From a checkpoint of a small transformer trained on Wikipedia.
Training: a variant of Adam for these matrices, 321M tokens, 9787 steps.
Each number is 50 + 15 x the weight over its row's rms, rounded and kept within 0 to 99. Layers, rows and columns count from 0. The size before them is the row's rms in percent of the matrix's.

# k: layer 4 attention key, 256x256, rms 0.0583, rows 237-255, columns 64-95
# q: layer 4 attention query, 256x256, rms 0.0596, rows 238-255, columns 64-95
# v: layer 4 attention value, 256x256, rms 0.067, rows 192-255, columns 64-95
# o: layer 4 attention output (transposed), 256x256, rms 0.0679, rows 192-255, columns 64-95
# gate: layer 4 MLP gate, 512x256, rms 0.0683, rows 0-11, columns 64-95
# up: layer 4 MLP up, 512x256, rms 0.07, rows 0-11, columns 64-95
# down: layer 4 MLP down (transposed), 512x256, rms 0.0663, rows 0-10, columns 64-95
k237 102:65 41 39 33 80 59 54 53 29 50 25 35 34 68 36 32 40 45 80 52 71 49 45 67 65 29 33 51 63 59 55 45
q238 085:40 63 35 59 57 47 54 56 12 37 31 66 74 56 61 56 43 36 68 33 53 42 41 39 46 27 29 42 46 51 67 47
k238 093:69 72 49 74 43 33 60 63 49 50 76 59 56 58 61 37 16 29 42 49 44 42 23 41 69 22 56 62 46 46 36 21
q239 103:61 29 39 28 23 42 25 58 72 50 47 58 40 82 60 50 39 64 57 65 60 67 50 59 53 66 40 37 49 39 55 76
k239 084:55 52 45 54 51 59 80 31 46 68 35 66 82 53 45 45 64 29 48 53 38 39 67 71 51 51 52 68 57 52 60 31
q240 101:63 52 48 50 54 29 49 64 36 75 45 60 60 29 31 39 43 43 44 43 08 64 51 65 54 45 51 54 44 52 28 62
k240 094:51 47 77 32 61 56 54 43 30 54 37 59 22 39 49 40 11 31 37 53 33 31 36 50 39 33 33 21 53 50 56 79
q241 095:58 71 37 46 66 26 35 53 40 43 30 29 51 62 36 32 36 38 65 34 36 17 35 58 51 41 41 46 40 62 47 43
k241 126:56 59 62 51 68 65 19 23 35 26 48 47 43 67 63 55 54 41 25 82 63 65 52 51 39 31 36 54 27 66 57 42
q242 100:49 32 65 38 47 37 43 50 24 37 37 78 48 61 54 51 59 29 77 55 57 42 50 38 62 55 31 45 51 84 36 37
k242 093:50 57 39 77 51 37 70 72 61 53 41 63 49 29 60 27 68 40 50 34 29 41 28 31 57 57 28 46 76 93 40 35
q243 116:34 32 49 44 28 28 62 41 43 48 48 62 61 67 74 46 63 42 75 43 44 66 26 60 52 60 14 34 66 36 21 38
k243 107:52 56 34 57 39 42 70 64 70 48 80 69 48 57 52 38 68 34 70 61 41 59 45 55 36 63 39 47 70 75 49 51
q244 103:60 41 34 50 49 49 60 41 41 48 36 68 73 52 58 45 49 57 62 54 70 63 71 43 65 17 23 54 57 50 40 53
k244 096:60 57 32 59 51 66 62 70 56 41 30 51 69 55 31 45 35 23 81 50 47 36 33 55 52 61 49 55 78 85 55 61
q245 113:29 45 54 51 45 69 44 44 57 65 37 42 49 54 46 55 30 28 38 42 77 31 36 27 81 48 19 61 65 69 74 69
k245 110:53 30 20 48 35 53 57 59 38 48 77 66 37 32 57 69 52 63 52 35 56 52 49 58 77 36 46 85 23 47 61 27
q246 112:30 33 35 22 59 56 32 36 70 41 63 49 47 38 60 46 41 68 27 29 69 62 33 50 47 59 74 60 56 50 44 59
k246 112:59 45 30 55 47 65 38 49 76 33 67 60 64 31 64 45 37 61 35 51 71 61 59 35 50 35 51 74 44 26 28 53
q247 115:53 45 22 67 56 34 34 60 86 60 41 31 36 58 52 58 42 38 52 71 46 46 28 61 81 43 50 41 37 74 75 60
k247 113:61 47 56 33 44 58 35 63 69 86 64 35 48 58 61 43 40 23 23 45 29 71 61 35 56 39 67 17 32 27 66 23
q248 112:29 10 43 26 46 54 60 45 31 74 35 52 61 50 37 65 65 62 47 57 35 48 41 57 60 48 34 41 43 49 40 34
k248 113:35 33 42 44 56 61 37 50 58 52 19 57 50 58 47 41 53 49 31 73 56 57 57 60 44 53 58 27 69 88 77 53
q249 109:56 37 46 73 52 55 50 75 35 68 71 44 46 44 66 38 80 49 43 64 27 50 48 64 73 50 62 39 38 57 52 22
k249 111:69 49 14 59 62 64 55 65 82 58 45 59 36 24 27 41 43 55 09 50 18 60 72 17 46 49 45 60 64 57 67 57
q250 103:57 48 46 38 56 74 63 85 44 35 39 86 62 33 74 57 71 35 56 44 44 60 70 69 46 47 55 55 58 58 61 23
k250 096:52 47 47 41 49 57 83 52 55 59 45 68 43 50 59 55 29 32 40 41 73 24 37 13 45 47 55 56 71 62 50 59
q251 100:55 43 60 39 59 51 67 53 51 46 39 68 51 19 52 43 76 40 68 30 51 58 45 68 46 30 25 37 65 49 28 45
k251 092:59 52 51 70 53 55 92 84 70 30 09 57 58 56 50 23 54 38 66 32 66 33 32 53 47 38 42 47 72 65 37 39
q252 103:25 64 85 46 32 47 58 46 66 46 35 39 41 59 67 62 40 51 57 51 42 21 58 36 27 65 83 42 24 48 52 69
k252 096:49 44 62 63 48 41 25 22 45 38 42 46 39 45 58 63 54 71 50 42 66 56 61 46 49 45 71 60 35 14 48 48
q253 097:31 15 68 48 36 63 52 54 25 48 33 60 46 48 45 53 48 60 67 75 77 28 58 48 43 55 25 34 32 54 52 42
k253 100:70 63 41 58 17 42 50 82 64 39 40 40 53 64 28 43 39 28 55 43 54 32 42 42 56 53 22 56 66 82 54 29
q254 112:61 40 56 46 42 54 25 64 54 46 42 57 32 39 60 56 21 53 88 50 31 62 47 71 44 59 85 53 72 21 36 54
k254 112:54 53 35 39 21 30 71 44 42 72 73 52 38 57 49 59 36 59 42 55 56 37 53 25 38 63 53 52 69 69 09 59
q255 115:71 25 61 42 48 55 34 25 42 43 65 67 40 55 34 67 53 74 62 44 43 72 53 59 56 65 51 40 62 40 32 73
k255 112:34 29 39 70 44 63 44 44 34 54 27 65 36 34 46 38 75 68 33 43 18 42 61 82 38 65 70 49 83 70 51 62
v192 101:05 31 54 47 59 24 73 09 35 86 58 48 68 38 56 44 75 69 63 66 47 55 68 72 42 49 77 43 58 58 70 45
o192 103:43 35 61 62 54 51 61 25 68 51 42 65 71 46 56 53 65 75 78 36 54 51 37 66 28 24 47 28 79 29 37 68
v193 090:34 66 53 38 58 44 67 49 52 33 37 61 51 54 40 74 28 59 20 45 38 62 36 60 99 33 64 54 38 37 65 36
o193 091:65 65 41 50 58 49 54 43 58 36 47 62 42 64 56 49 30 36 31 35 25 70 45 27 50 58 69 47 40 37 64 50
v194 078:23 58 55 38 57 70 52 40 47 76 64 61 67 54 50 56 64 36 52 38 38 59 78 23 60 45 67 44 42 50 76 43
o194 085:28 51 41 52 55 69 40 69 33 71 64 54 65 51 44 51 57 49 51 38 61 77 73 41 50 27 38 37 80 24 38 36
v195 095:49 43 73 74 49 42 39 18 58 29 48 49 24 34 42 41 37 26 50 73 61 60 55 64 42 56 42 73 62 60 62 74
o195 099:33 49 68 63 54 37 50 42 47 46 52 76 57 52 17 47 58 47 41 57 44 37 66 56 63 40 45 66 24 61 27 90
v196 087:56 67 38 47 62 39 53 38 76 64 39 40 19 48 64 50 68 78 44 61 42 26 50 44 59 44 53 41 54 48 52 48
o196 089:55 46 54 59 60 65 40 34 55 52 29 57 54 50 75 50 63 58 60 57 32 47 52 51 43 44 43 28 63 41 51 78
v197 089:53 42 40 62 27 43 37 38 60 66 49 76 37 18 51 39 25 32 53 73 58 40 69 38 70 51 40 33 44 52 76 26
o197 090:58 50 61 63 60 43 50 37 45 36 33 62 52 55 40 32 57 43 40 67 31 37 62 58 54 55 37 23 38 85 65 61
v198 084:32 63 15 47 37 70 62 80 40 50 49 63 57 51 50 36 29 61 45 24 48 64 66 33 29 47 48 47 67 39 60 39
o198 088:45 58 34 52 40 48 58 59 44 45 66 57 49 56 25 54 43 73 36 61 55 52 49 56 40 31 61 43 50 37 37 37
v199 088:64 94 55 49 59 42 51 37 42 36 64 26 59 56 67 43 46 40 31 44 95 64 28 66 45 42 59 41 36 31 44 43
o199 095:55 52 56 44 40 73 59 42 72 42 76 57 48 39 45 23 51 48 47 32 64 74 52 47 20 64 47 48 25 38 43 39
v200 098:45 31 41 40 59 37 34 58 62 61 50 75 44 71 38 17 44 60 76 73 60 45 66 53 50 70 42 30 27 55 60 44
o200 099:64 54 19 39 52 51 71 37 56 68 48 37 48 69 44 27 42 79 57 68 35 71 28 86 67 24 60 47 58 47 55 53
v201 080:70 55 82 39 52 37 55 44 55 63 44 58 24 44 52 68 44 19 69 57 50 60 59 74 67 56 74 77 57 44 56 63
o201 084:67 56 71 45 41 57 38 14 41 40 23 85 72 41 70 39 51 00 60 53 48 77 53 58 73 58 52 58 69 38 53 58
v202 083:50 48 42 34 40 38 40 17 54 42 63 56 35 36 66 41 17 44 31 43 56 68 46 60 27 35 43 46 61 42 43 25
o202 085:45 49 32 57 54 51 23 16 49 28 64 62 35 43 56 65 49 39 36 35 43 37 41 73 62 69 64 73 58 53 77 60
v203 091:46 57 40 46 49 54 48 72 53 08 35 49 56 43 57 41 47 65 44 41 46 31 64 58 23 46 52 68 70 53 30 48
o203 093:29 60 37 45 42 44 54 73 60 52 63 24 26 29 49 70 10 58 42 46 64 39 56 43 44 65 61 71 60 55 40 54
v204 107:15 49 47 59 48 69 30 02 53 61 44 54 29 78 46 43 77 74 35 54 64 42 57 33 34 45 52 24 48 35 17 39
o204 109:53 10 56 51 61 85 46 36 55 61 33 53 34 40 64 33 63 69 53 77 57 48 54 24 29 29 41 38 62 27 42 63
v205 089:54 47 41 69 56 47 52 42 41 37 39 47 34 72 40 54 31 18 55 41 59 63 23 48 24 62 36 58 66 61 16 57
o205 091:59 41 67 61 66 55 39 51 46 38 27 53 37 67 52 46 57 39 69 71 43 36 58 58 51 71 52 54 38 57 73 43
v206 083:44 31 50 46 56 62 65 37 48 35 54 54 48 38 59 61 63 48 59 76 37 59 51 66 19 74 60 41 39 40 38 69
o206 087:35 57 40 36 81 26 71 52 51 68 73 28 28 51 38 46 36 60 39 51 47 60 42 47 35 60 09 46 59 64 33 71
v207 083:43 70 49 40 65 23 59 32 56 58 44 35 46 48 50 57 48 30 43 46 50 54 29 56 31 54 50 59 47 54 45 66
o207 086:58 51 38 44 66 44 44 44 37 48 45 51 21 65 45 70 52 43 58 70 32 52 55 73 67 42 59 52 63 61 63 34
v208 088:59 28 61 53 43 41 62 17 60 66 38 44 53 34 45 47 49 62 39 61 55 42 83 75 62 51 68 69 69 68 37 53
o208 090:65 36 48 48 49 53 48 30 40 54 14 44 64 71 47 45 51 47 54 67 54 52 64 58 39 37 78 61 50 52 47 75
v209 089:38 41 51 63 49 65 32 59 54 65 46 68 40 51 35 61 92 35 53 53 36 20 66 23 59 45 61 35 22 44 54 46
o209 098:40 47 52 72 38 50 41 65 38 75 48 49 57 44 61 50 84 55 56 68 64 34 60 30 72 41 41 32 68 49 47 53
v210 099:53 34 52 58 51 41 73 39 79 53 37 33 37 39 25 38 60 50 64 64 41 56 39 54 72 46 68 31 20 38 82 29
o210 096:54 53 40 52 62 56 50 31 67 63 62 45 23 74 62 31 51 47 33 49 51 43 48 33 60 75 75 56 54 80 57 72
v211 092:36 67 52 46 46 65 62 54 40 45 68 62 49 46 48 50 72 67 56 53 49 58 65 60 08 55 51 73 29 48 38 40
o211 093:42 69 38 52 68 33 68 65 23 43 79 57 58 53 24 53 42 62 34 68 86 56 48 65 36 40 42 69 51 41 48 33
v212 087:59 53 53 52 38 38 64 53 57 67 44 67 59 67 64 57 64 35 54 40 27 68 42 59 87 67 65 31 48 57 50 48
o212 089:76 39 29 32 28 59 46 39 76 38 61 74 74 44 66 27 61 35 53 21 27 69 52 52 54 50 49 28 28 18 58 49
v213 094:52 50 61 34 34 47 04 42 53 26 60 80 45 49 61 36 46 31 51 65 47 45 81 48 56 65 64 88 45 46 40 43
o213 096:59 69 54 42 47 45 49 44 35 54 33 54 53 32 52 34 62 61 46 69 52 39 46 62 60 50 60 69 57 48 53 43
v214 077:27 31 49 52 40 64 50 20 69 68 47 60 55 47 25 19 53 65 47 50 56 62 75 51 26 37 62 64 46 51 53 50
o214 083:28 40 51 72 66 45 39 53 39 72 53 59 47 38 38 49 44 62 34 50 66 68 56 42 49 46 35 46 72 51 58 67
v215 089:53 75 43 73 38 54 70 56 45 59 59 60 46 59 67 45 29 45 49 41 59 48 40 32 92 50 42 62 46 58 76 38
o215 090:60 55 44 47 38 58 64 60 55 46 62 65 58 38 62 41 45 37 31 28 46 57 35 47 37 64 53 61 19 34 58 44
v216 086:35 46 59 59 54 23 36 49 48 32 31 66 50 57 42 35 46 55 49 49 54 45 77 42 40 46 21 86 63 53 42 42
o216 091:31 58 68 61 24 73 37 52 57 55 00 63 80 50 26 65 59 52 56 54 59 34 59 51 47 40 67 54 46 18 64 57
v217 085:56 38 67 67 51 28 55 75 37 10 45 72 34 63 54 76 88 34 65 60 61 15 58 73 73 42 53 67 42 41 50 22
o217 076:56 73 61 64 15 59 60 58 63 32 41 46 43 56 63 55 60 33 44 39 59 61 61 50 36 82 45 68 44 56 29 43
v218 093:74 65 51 52 36 33 28 04 26 70 47 25 41 71 47 44 36 43 51 33 59 65 31 60 65 47 35 49 43 48 41 59
o218 096:62 32 53 34 56 71 42 13 42 48 38 54 52 67 60 20 59 30 63 58 07 50 70 53 53 54 62 30 28 35 76 52
v219 092:52 40 45 60 50 24 39 56 52 71 32 68 32 53 68 53 62 60 65 59 42 52 38 58 65 51 60 12 53 52 34 50
o219 099:67 33 55 42 44 47 77 19 82 55 25 53 28 69 72 22 60 61 68 70 24 42 57 30 69 30 56 29 41 47 52 67
v220 095:51 49 48 48 39 66 53 31 47 60 69 43 35 40 68 56 66 43 33 50 64 52 54 40 79 52 46 43 42 31 67 37
o220 097:63 62 39 43 45 49 41 58 39 54 51 40 67 52 34 64 64 59 38 41 41 50 65 54 34 62 37 68 33 62 36 42
v221 099:67 64 39 44 32 56 43 60 56 51 64 42 39 49 55 37 50 31 45 25 41 59 54 28 41 45 44 70 42 63 44 33
o221 102:38 57 64 81 49 48 27 68 25 62 76 48 34 58 42 75 50 42 51 33 53 52 56 55 66 56 42 41 45 53 61 40
v222 089:33 39 49 58 62 71 95 53 48 33 48 36 54 43 30 30 49 68 71 76 70 36 42 56 18 68 66 17 59 50 80 66
o222 090:30 55 42 57 64 45 65 63 38 63 60 31 59 61 51 56 65 76 41 65 66 62 31 59 44 60 40 66 93 48 35 73
v223 095:62 32 55 60 62 45 65 38 68 58 38 40 44 37 68 42 85 60 45 58 35 27 40 39 50 38 46 23 45 45 60 80
o223 093:63 35 71 51 54 54 36 35 83 46 18 57 40 19 62 57 78 60 61 39 53 37 46 46 70 15 43 25 54 43 54 87
v224 092:12 54 31 41 53 65 74 39 53 42 52 63 46 39 35 49 42 48 22 50 53 43 63 20 50 41 76 43 47 52 30 48
o224 095:55 54 45 61 73 43 35 67 58 38 46 52 45 57 61 39 34 54 11 59 74 56 41 50 44 52 28 54 45 39 48 71
v225 084:78 35 60 34 24 48 39 72 48 48 64 43 74 29 83 36 30 24 58 21 56 47 50 51 47 71 52 23 39 59 85 51
o225 088:60 52 68 48 28 45 47 70 41 53 91 55 54 36 52 59 58 52 45 31 54 25 39 61 58 39 43 32 39 60 57 48
v226 086:82 35 46 43 28 58 34 35 54 35 54 27 48 71 67 23 09 46 49 25 41 57 31 40 37 57 23 52 47 49 54 64
o226 083:75 43 47 41 45 71 41 27 53 58 43 40 32 59 36 35 43 44 58 56 15 30 43 39 47 50 74 48 37 58 71 26
v227 086:69 46 56 24 46 65 57 74 44 71 58 54 25 41 62 41 51 55 77 48 58 33 55 50 27 65 28 16 30 49 52 67
o227 088:59 49 36 43 88 49 61 67 46 52 73 33 28 58 62 37 58 53 53 69 57 25 51 70 57 31 25 38 48 55 35 68
v228 097:38 74 35 39 32 39 64 42 45 62 63 34 57 44 19 45 02 57 34 34 54 59 58 61 57 51 28 82 58 54 70 43
o228 102:63 53 34 57 62 44 35 50 26 52 49 38 56 46 39 48 38 45 28 61 38 67 39 80 46 53 51 50 30 33 64 43
v229 100:70 79 40 67 52 63 57 39 44 39 57 40 47 62 58 52 46 88 39 41 65 52 29 51 34 58 50 48 57 39 48 57
o229 095:45 45 27 50 47 33 57 57 13 29 88 44 38 67 54 50 57 80 34 49 56 75 35 58 24 79 35 49 52 53 46 60
v230 100:19 64 55 53 32 43 79 39 41 50 43 44 57 28 59 58 50 74 52 48 34 50 61 51 48 41 68 85 57 50 51 47
o230 100:44 53 44 49 15 47 65 47 61 67 31 50 41 42 43 81 48 52 48 59 31 35 20 46 51 31 69 59 58 34 49 49
v231 084:48 37 35 61 36 42 53 51 52 33 51 53 46 39 68 17 63 51 58 54 40 66 70 27 16 51 47 55 82 62 35 47
o231 093:31 49 53 67 37 39 57 55 34 57 34 58 35 44 37 68 66 71 37 52 49 29 47 64 53 12 54 48 57 64 39 73
v232 097:65 10 60 69 43 56 57 39 64 27 46 62 36 14 75 53 55 44 48 66 64 36 36 42 59 57 73 27 62 63 44 60
o232 095:38 52 56 66 45 38 60 58 70 13 31 49 43 44 78 43 67 42 42 36 59 15 40 35 51 70 63 59 38 87 49 80
v233 099:30 37 48 38 50 66 51 37 50 75 54 42 64 17 92 57 66 53 47 30 50 51 63 18 46 51 77 51 51 63 65 57
o233 103:32 34 50 62 51 60 54 31 27 55 63 30 45 29 76 82 40 48 36 29 54 45 65 39 22 51 53 50 81 49 46 39
v234 093:41 86 62 58 42 51 57 91 41 43 58 49 52 51 37 67 65 53 49 36 31 54 41 56 85 29 30 48 36 38 65 41
o234 098:60 72 55 65 19 34 46 69 47 47 55 69 66 59 29 41 38 41 43 61 56 85 59 49 76 41 37 47 19 47 48 32
v235 092:67 40 60 50 33 60 61 39 45 27 53 35 56 34 58 32 29 48 50 62 45 53 67 60 51 39 32 51 49 47 88 62
o235 087:56 57 67 59 48 53 60 47 29 42 47 56 51 68 33 48 56 60 31 58 47 23 56 59 43 46 63 47 59 63 40 53
v236 086:41 52 35 25 33 67 62 56 70 32 40 40 75 34 46 17 23 53 37 41 57 39 41 22 54 40 35 21 54 59 59 46
o236 091:34 21 43 63 49 53 45 63 47 54 71 53 44 54 25 51 54 56 35 45 50 36 35 24 46 57 46 34 74 54 60 44
v237 087:69 69 63 60 45 36 29 56 50 50 50 48 51 53 43 71 58 50 43 68 40 51 12 70 84 41 63 32 43 44 78 72
o237 085:50 48 54 42 35 45 43 38 63 29 56 65 65 44 61 31 50 36 62 19 46 67 27 53 79 41 40 31 47 48 55 55
v238 083:56 28 38 35 41 67 36 53 61 36 40 61 48 54 63 23 42 30 49 47 56 64 75 28 16 60 33 62 70 49 05 55
o238 085:42 47 53 49 64 49 41 56 41 38 28 51 39 32 45 64 64 52 39 66 63 28 65 67 29 39 56 54 63 73 60 51
v239 089:64 14 36 42 40 73 40 68 48 38 40 40 44 40 56 42 48 73 43 33 39 57 46 59 18 55 44 33 54 42 32 75
o239 094:69 46 44 47 78 47 47 62 45 42 44 32 22 56 54 22 51 69 39 61 46 43 63 28 36 75 35 39 47 57 47 45
v240 099:37 24 48 31 53 56 37 43 77 59 44 41 68 49 51 39 25 33 38 39 30 52 41 14 58 48 55 13 89 73 50 56
o240 094:34 09 37 55 58 42 23 62 59 45 69 69 80 28 30 76 39 31 55 43 34 33 45 40 73 24 72 52 59 49 42 42
v241 092:54 37 56 60 01 64 19 18 49 79 40 62 79 53 63 47 90 32 67 54 53 59 50 47 74 33 67 10 46 45 62 49
o241 090:45 35 55 42 45 48 49 45 52 67 91 45 47 16 46 44 62 34 62 35 53 39 63 25 81 39 41 28 53 42 26 41
v242 087:47 52 53 57 78 42 70 58 42 44 39 72 33 38 62 77 49 71 31 63 49 32 35 52 66 59 46 50 70 39 40 60
o242 090:63 52 42 24 45 48 61 49 78 31 33 60 56 34 81 51 50 53 46 45 32 49 33 54 40 45 47 57 52 38 52 69
v243 096:15 66 34 45 68 35 87 59 34 24 42 73 41 24 44 73 38 66 37 47 34 32 57 61 59 32 51 73 51 57 47 38
o243 086:39 70 45 52 45 31 40 57 80 51 52 61 50 36 70 52 11 54 22 28 55 48 48 38 42 59 37 57 39 38 38 68
v244 105:31 47 52 41 75 57 47 55 56 42 57 44 39 35 62 48 42 59 51 65 63 38 43 67 54 69 74 50 71 53 48 75
o244 104:40 52 31 43 48 62 44 50 48 61 48 62 70 38 64 33 47 43 60 49 63 53 33 52 24 75 60 71 74 70 55 88
v245 093:44 35 50 44 36 50 70 67 60 67 44 51 65 42 60 58 42 89 68 20 58 12 66 45 60 55 53 55 53 60 44 48
o245 096:64 45 61 61 63 25 63 64 55 58 25 33 29 41 58 84 40 59 44 50 68 22 30 52 38 39 58 46 66 28 68 53
v246 083:43 33 43 40 72 41 34 45 29 72 51 56 66 59 28 61 32 52 44 33 29 44 64 19 63 41 46 73 47 61 53 44
o246 089:51 46 42 34 50 54 11 44 66 54 33 49 73 62 65 50 22 34 45 17 48 67 68 45 52 55 55 54 34 34 55 37
v247 091:57 43 49 63 42 53 36 34 64 79 44 77 46 39 56 43 59 43 57 62 44 43 64 48 57 37 56 32 69 61 64 35
o247 095:52 28 62 64 41 52 74 52 42 66 47 59 31 26 68 51 47 57 69 76 43 44 48 52 79 16 44 34 64 66 33 49
v248 094:70 58 66 43 48 56 40 73 39 37 74 61 40 17 67 64 51 65 33 34 43 49 33 39 47 48 66 66 43 47 45 56
o248 099:46 34 46 50 51 65 50 44 28 30 69 50 58 31 74 33 36 31 47 42 40 38 17 56 54 34 56 40 38 44 55 52
v249 081:40 53 42 51 47 51 62 52 47 52 47 39 55 33 48 58 38 31 45 41 65 26 31 43 29 67 42 35 81 52 62 43
o249 086:55 36 54 67 52 38 59 44 35 42 46 49 34 53 48 55 47 24 37 84 28 31 43 48 36 64 46 52 49 60 59 43
v250 093:53 56 54 45 53 58 40 60 44 72 57 43 99 70 59 50 67 41 34 41 33 56 45 63 80 61 26 47 36 49 50 69
o250 095:57 43 36 41 44 59 39 60 49 54 79 54 67 32 24 39 51 12 59 28 35 71 41 39 48 66 31 24 55 52 65 08
v251 096:74 56 53 40 30 41 38 37 67 46 33 61 53 32 58 66 46 14 36 56 80 37 42 61 76 42 51 75 58 37 68 51
o251 084:44 59 60 47 16 53 41 46 49 57 43 50 40 30 66 60 58 26 58 35 55 48 47 38 70 87 54 45 53 64 31 38
v252 088:76 79 66 33 40 53 44 69 43 42 70 39 43 46 64 54 44 43 43 28 45 52 47 60 41 56 42 51 41 41 67 52
o252 086:62 70 62 58 30 64 41 36 48 44 59 46 45 44 49 51 33 43 77 42 44 41 42 64 68 36 56 51 45 41 67 38
v253 094:53 47 45 75 63 77 34 20 49 55 58 45 43 61 50 64 32 60 40 41 33 56 50 28 25 46 77 64 57 36 41 60
o253 099:48 45 56 61 78 55 49 43 21 56 46 37 39 79 78 29 52 53 48 68 45 53 48 27 28 65 47 33 62 56 40 60
v254 099:49 80 59 42 27 61 65 33 52 18 53 26 41 44 26 41 34 52 38 48 63 43 35 59 51 36 40 37 28 38 61 46
o254 099:54 57 35 72 54 54 50 58 29 48 74 48 35 56 49 13 39 60 19 76 52 64 41 43 57 65 34 58 53 16 50 30
v255 095:46 43 47 21 47 57 41 56 34 63 52 37 50 49 35 59 25 62 41 34 65 28 31 61 63 35 61 55 36 65 69 55
o255 094:57 39 48 41 63 49 60 24 35 57 71 37 18 69 55 53 19 57 29 32 51 50 37 48 58 55 52 68 49 36 31 48
gate0 103:47 77 47 54 75 47 69 70 79 28 56 70 29 57 36 41 68 21 59 52 65 19 28 53 27 57 23 38 42 49 81 66
up0 098:43 64 33 57 63 85 38 44 77 25 61 55 25 47 36 61 66 47 47 79 45 72 31 53 68 61 54 37 66 40 50 64
down0 102:57 44 69 35 45 65 63 34 56 47 59 38 36 76 42 60 43 58 21 43 49 51 54 52 32 54 39 51 28 47 64 18
gate1 099:53 62 25 48 55 38 48 62 61 45 45 40 53 62 59 73 73 63 46 38 18 51 48 55 30 51 60 53 60 73 72 51
up1 098:44 43 64 80 74 51 21 20 65 61 59 45 24 27 48 42 34 48 40 40 32 44 38 53 39 43 29 56 73 19 59 45
down1 100:47 63 53 31 62 48 58 60 65 40 55 38 41 58 49 58 53 33 73 28 69 37 37 32 80 29 15 74 44 71 65 50
gate2 094:41 35 20 52 44 48 70 65 39 44 76 37 22 59 43 61 76 63 58 53 39 28 39 55 38 74 70 63 44 52 64 38
up2 097:57 26 97 54 44 51 37 29 56 52 61 69 50 57 26 56 48 26 44 33 70 64 60 58 35 74 56 66 41 52 43 38
down2 095:50 61 21 39 35 54 94 47 33 41 59 34 37 58 58 67 62 61 28 50 32 56 11 48 47 62 36 41 19 52 35 28
gate3 106:37 47 60 43 48 54 41 41 64 65 66 45 58 18 51 30 76 55 67 50 61 66 56 42 42 62 60 73 24 22 79 42
up3 108:41 37 54 51 63 44 50 48 41 37 32 59 48 43 36 34 44 33 54 51 67 75 67 55 54 58 27 63 50 57 67 53
down3 103:63 52 28 41 38 33 80 70 54 50 66 61 17 71 26 94 61 38 63 58 28 37 48 68 92 50 61 37 63 47 32 54
gate4 099:26 59 44 45 59 58 38 34 58 50 20 52 85 48 57 50 45 45 99 44 76 51 16 51 70 60 41 34 72 41 61 38
up4 094:43 65 55 42 53 50 44 72 41 60 33 05 61 44 60 55 61 46 48 58 41 52 50 55 62 50 47 66 76 31 72 43
down4 097:41 54 36 58 42 62 45 22 43 55 57 55 50 55 32 67 33 42 57 37 53 36 49 41 27 61 43 42 15 45 34 46
gate5 097:29 53 55 56 61 27 49 44 55 32 44 61 60 69 52 05 73 33 66 32 58 44 29 45 68 71 55 29 51 57 57 58
up5 092:72 55 52 42 34 59 45 33 65 71 41 43 44 62 27 61 61 46 48 37 51 44 25 31 68 47 56 29 39 59 32 63
down5 096:61 67 49 52 39 35 41 44 50 46 52 56 50 50 69 36 31 68 55 49 56 52 49 70 40 68 64 50 59 44 78 43
gate6 102:60 62 40 49 57 54 73 38 58 59 73 54 48 33 45 37 67 58 56 39 49 62 28 48 72 49 75 43 46 55 40 67
up6 105:60 45 36 51 43 68 62 42 61 58 65 82 49 70 63 60 44 61 60 33 54 54 32 50 72 54 45 45 51 37 75 45
down6 105:57 51 61 34 68 47 57 60 38 57 33 31 51 26 37 49 40 40 29 26 36 40 73 57 31 31 44 50 41 71 26 18
gate7 098:75 61 61 90 58 53 63 53 68 49 18 48 62 47 51 75 61 63 45 42 52 44 23 30 40 43 61 47 50 26 64 48
up7 105:28 45 46 38 57 31 43 35 42 63 78 46 42 48 63 62 41 24 74 34 43 45 61 50 38 43 74 57 46 52 49 51
down7 096:71 50 51 63 88 56 78 32 50 21 40 63 63 67 14 48 48 66 52 39 53 55 61 38 64 60 68 41 40 55 56 33
gate8 098:76 45 43 71 59 36 50 60 83 66 34 22 38 63 55 67 49 63 55 58 57 53 39 43 52 31 45 57 90 61 22 46
up8 095:84 44 63 42 54 38 56 53 70 69 39 46 49 47 61 62 70 47 71 43 36 48 36 44 49 43 40 64 63 44 40 89
down8 088:43 41 67 62 72 56 48 49 51 35 44 39 40 59 32 24 28 55 73 33 61 70 68 53 42 63 56 66 46 27 52 35
gate9 097:28 60 71 60 64 54 52 70 12 50 54 44 52 58 44 46 57 33 67 56 37 32 47 47 51 43 63 39 45 74 37 23
up9 098:39 44 72 22 72 62 50 37 48 43 84 51 44 40 26 34 53 61 53 60 47 49 85 60 33 42 72 79 54 62 45 53
down9 099:42 52 75 81 51 24 61 36 71 90 54 60 52 62 33 56 42 35 22 75 20 28 40 50 38 54 30 55 74 47 58 16
gate10 102:68 50 79 63 68 47 58 53 56 68 68 53 66 38 23 34 45 34 15 31 51 35 34 11 61 75 61 27 32 49 74 51
up10 104:22 73 58 55 45 50 41 34 42 36 34 66 80 68 47 24 32 16 29 52 70 47 52 39 50 82 26 35 23 23 66 60
down10 096:43 54 08 44 41 54 39 64 45 35 48 45 39 45 59 66 75 59 54 49 36 30 69 80 32 37 39 67 31 66 45 56
gate11 105:66 62 51 38 55 43 52 31 52 52 31 66 68 48 24 67 42 52 58 31 49 68 40 31 38 47 73 53 58 81 66 47
up11 095:60 44 47 47 50 64 49 70 71 34 55 30 54 67 34 41 36 29 57 49 57 62 53 51 49 40 49 64 32 70 55 69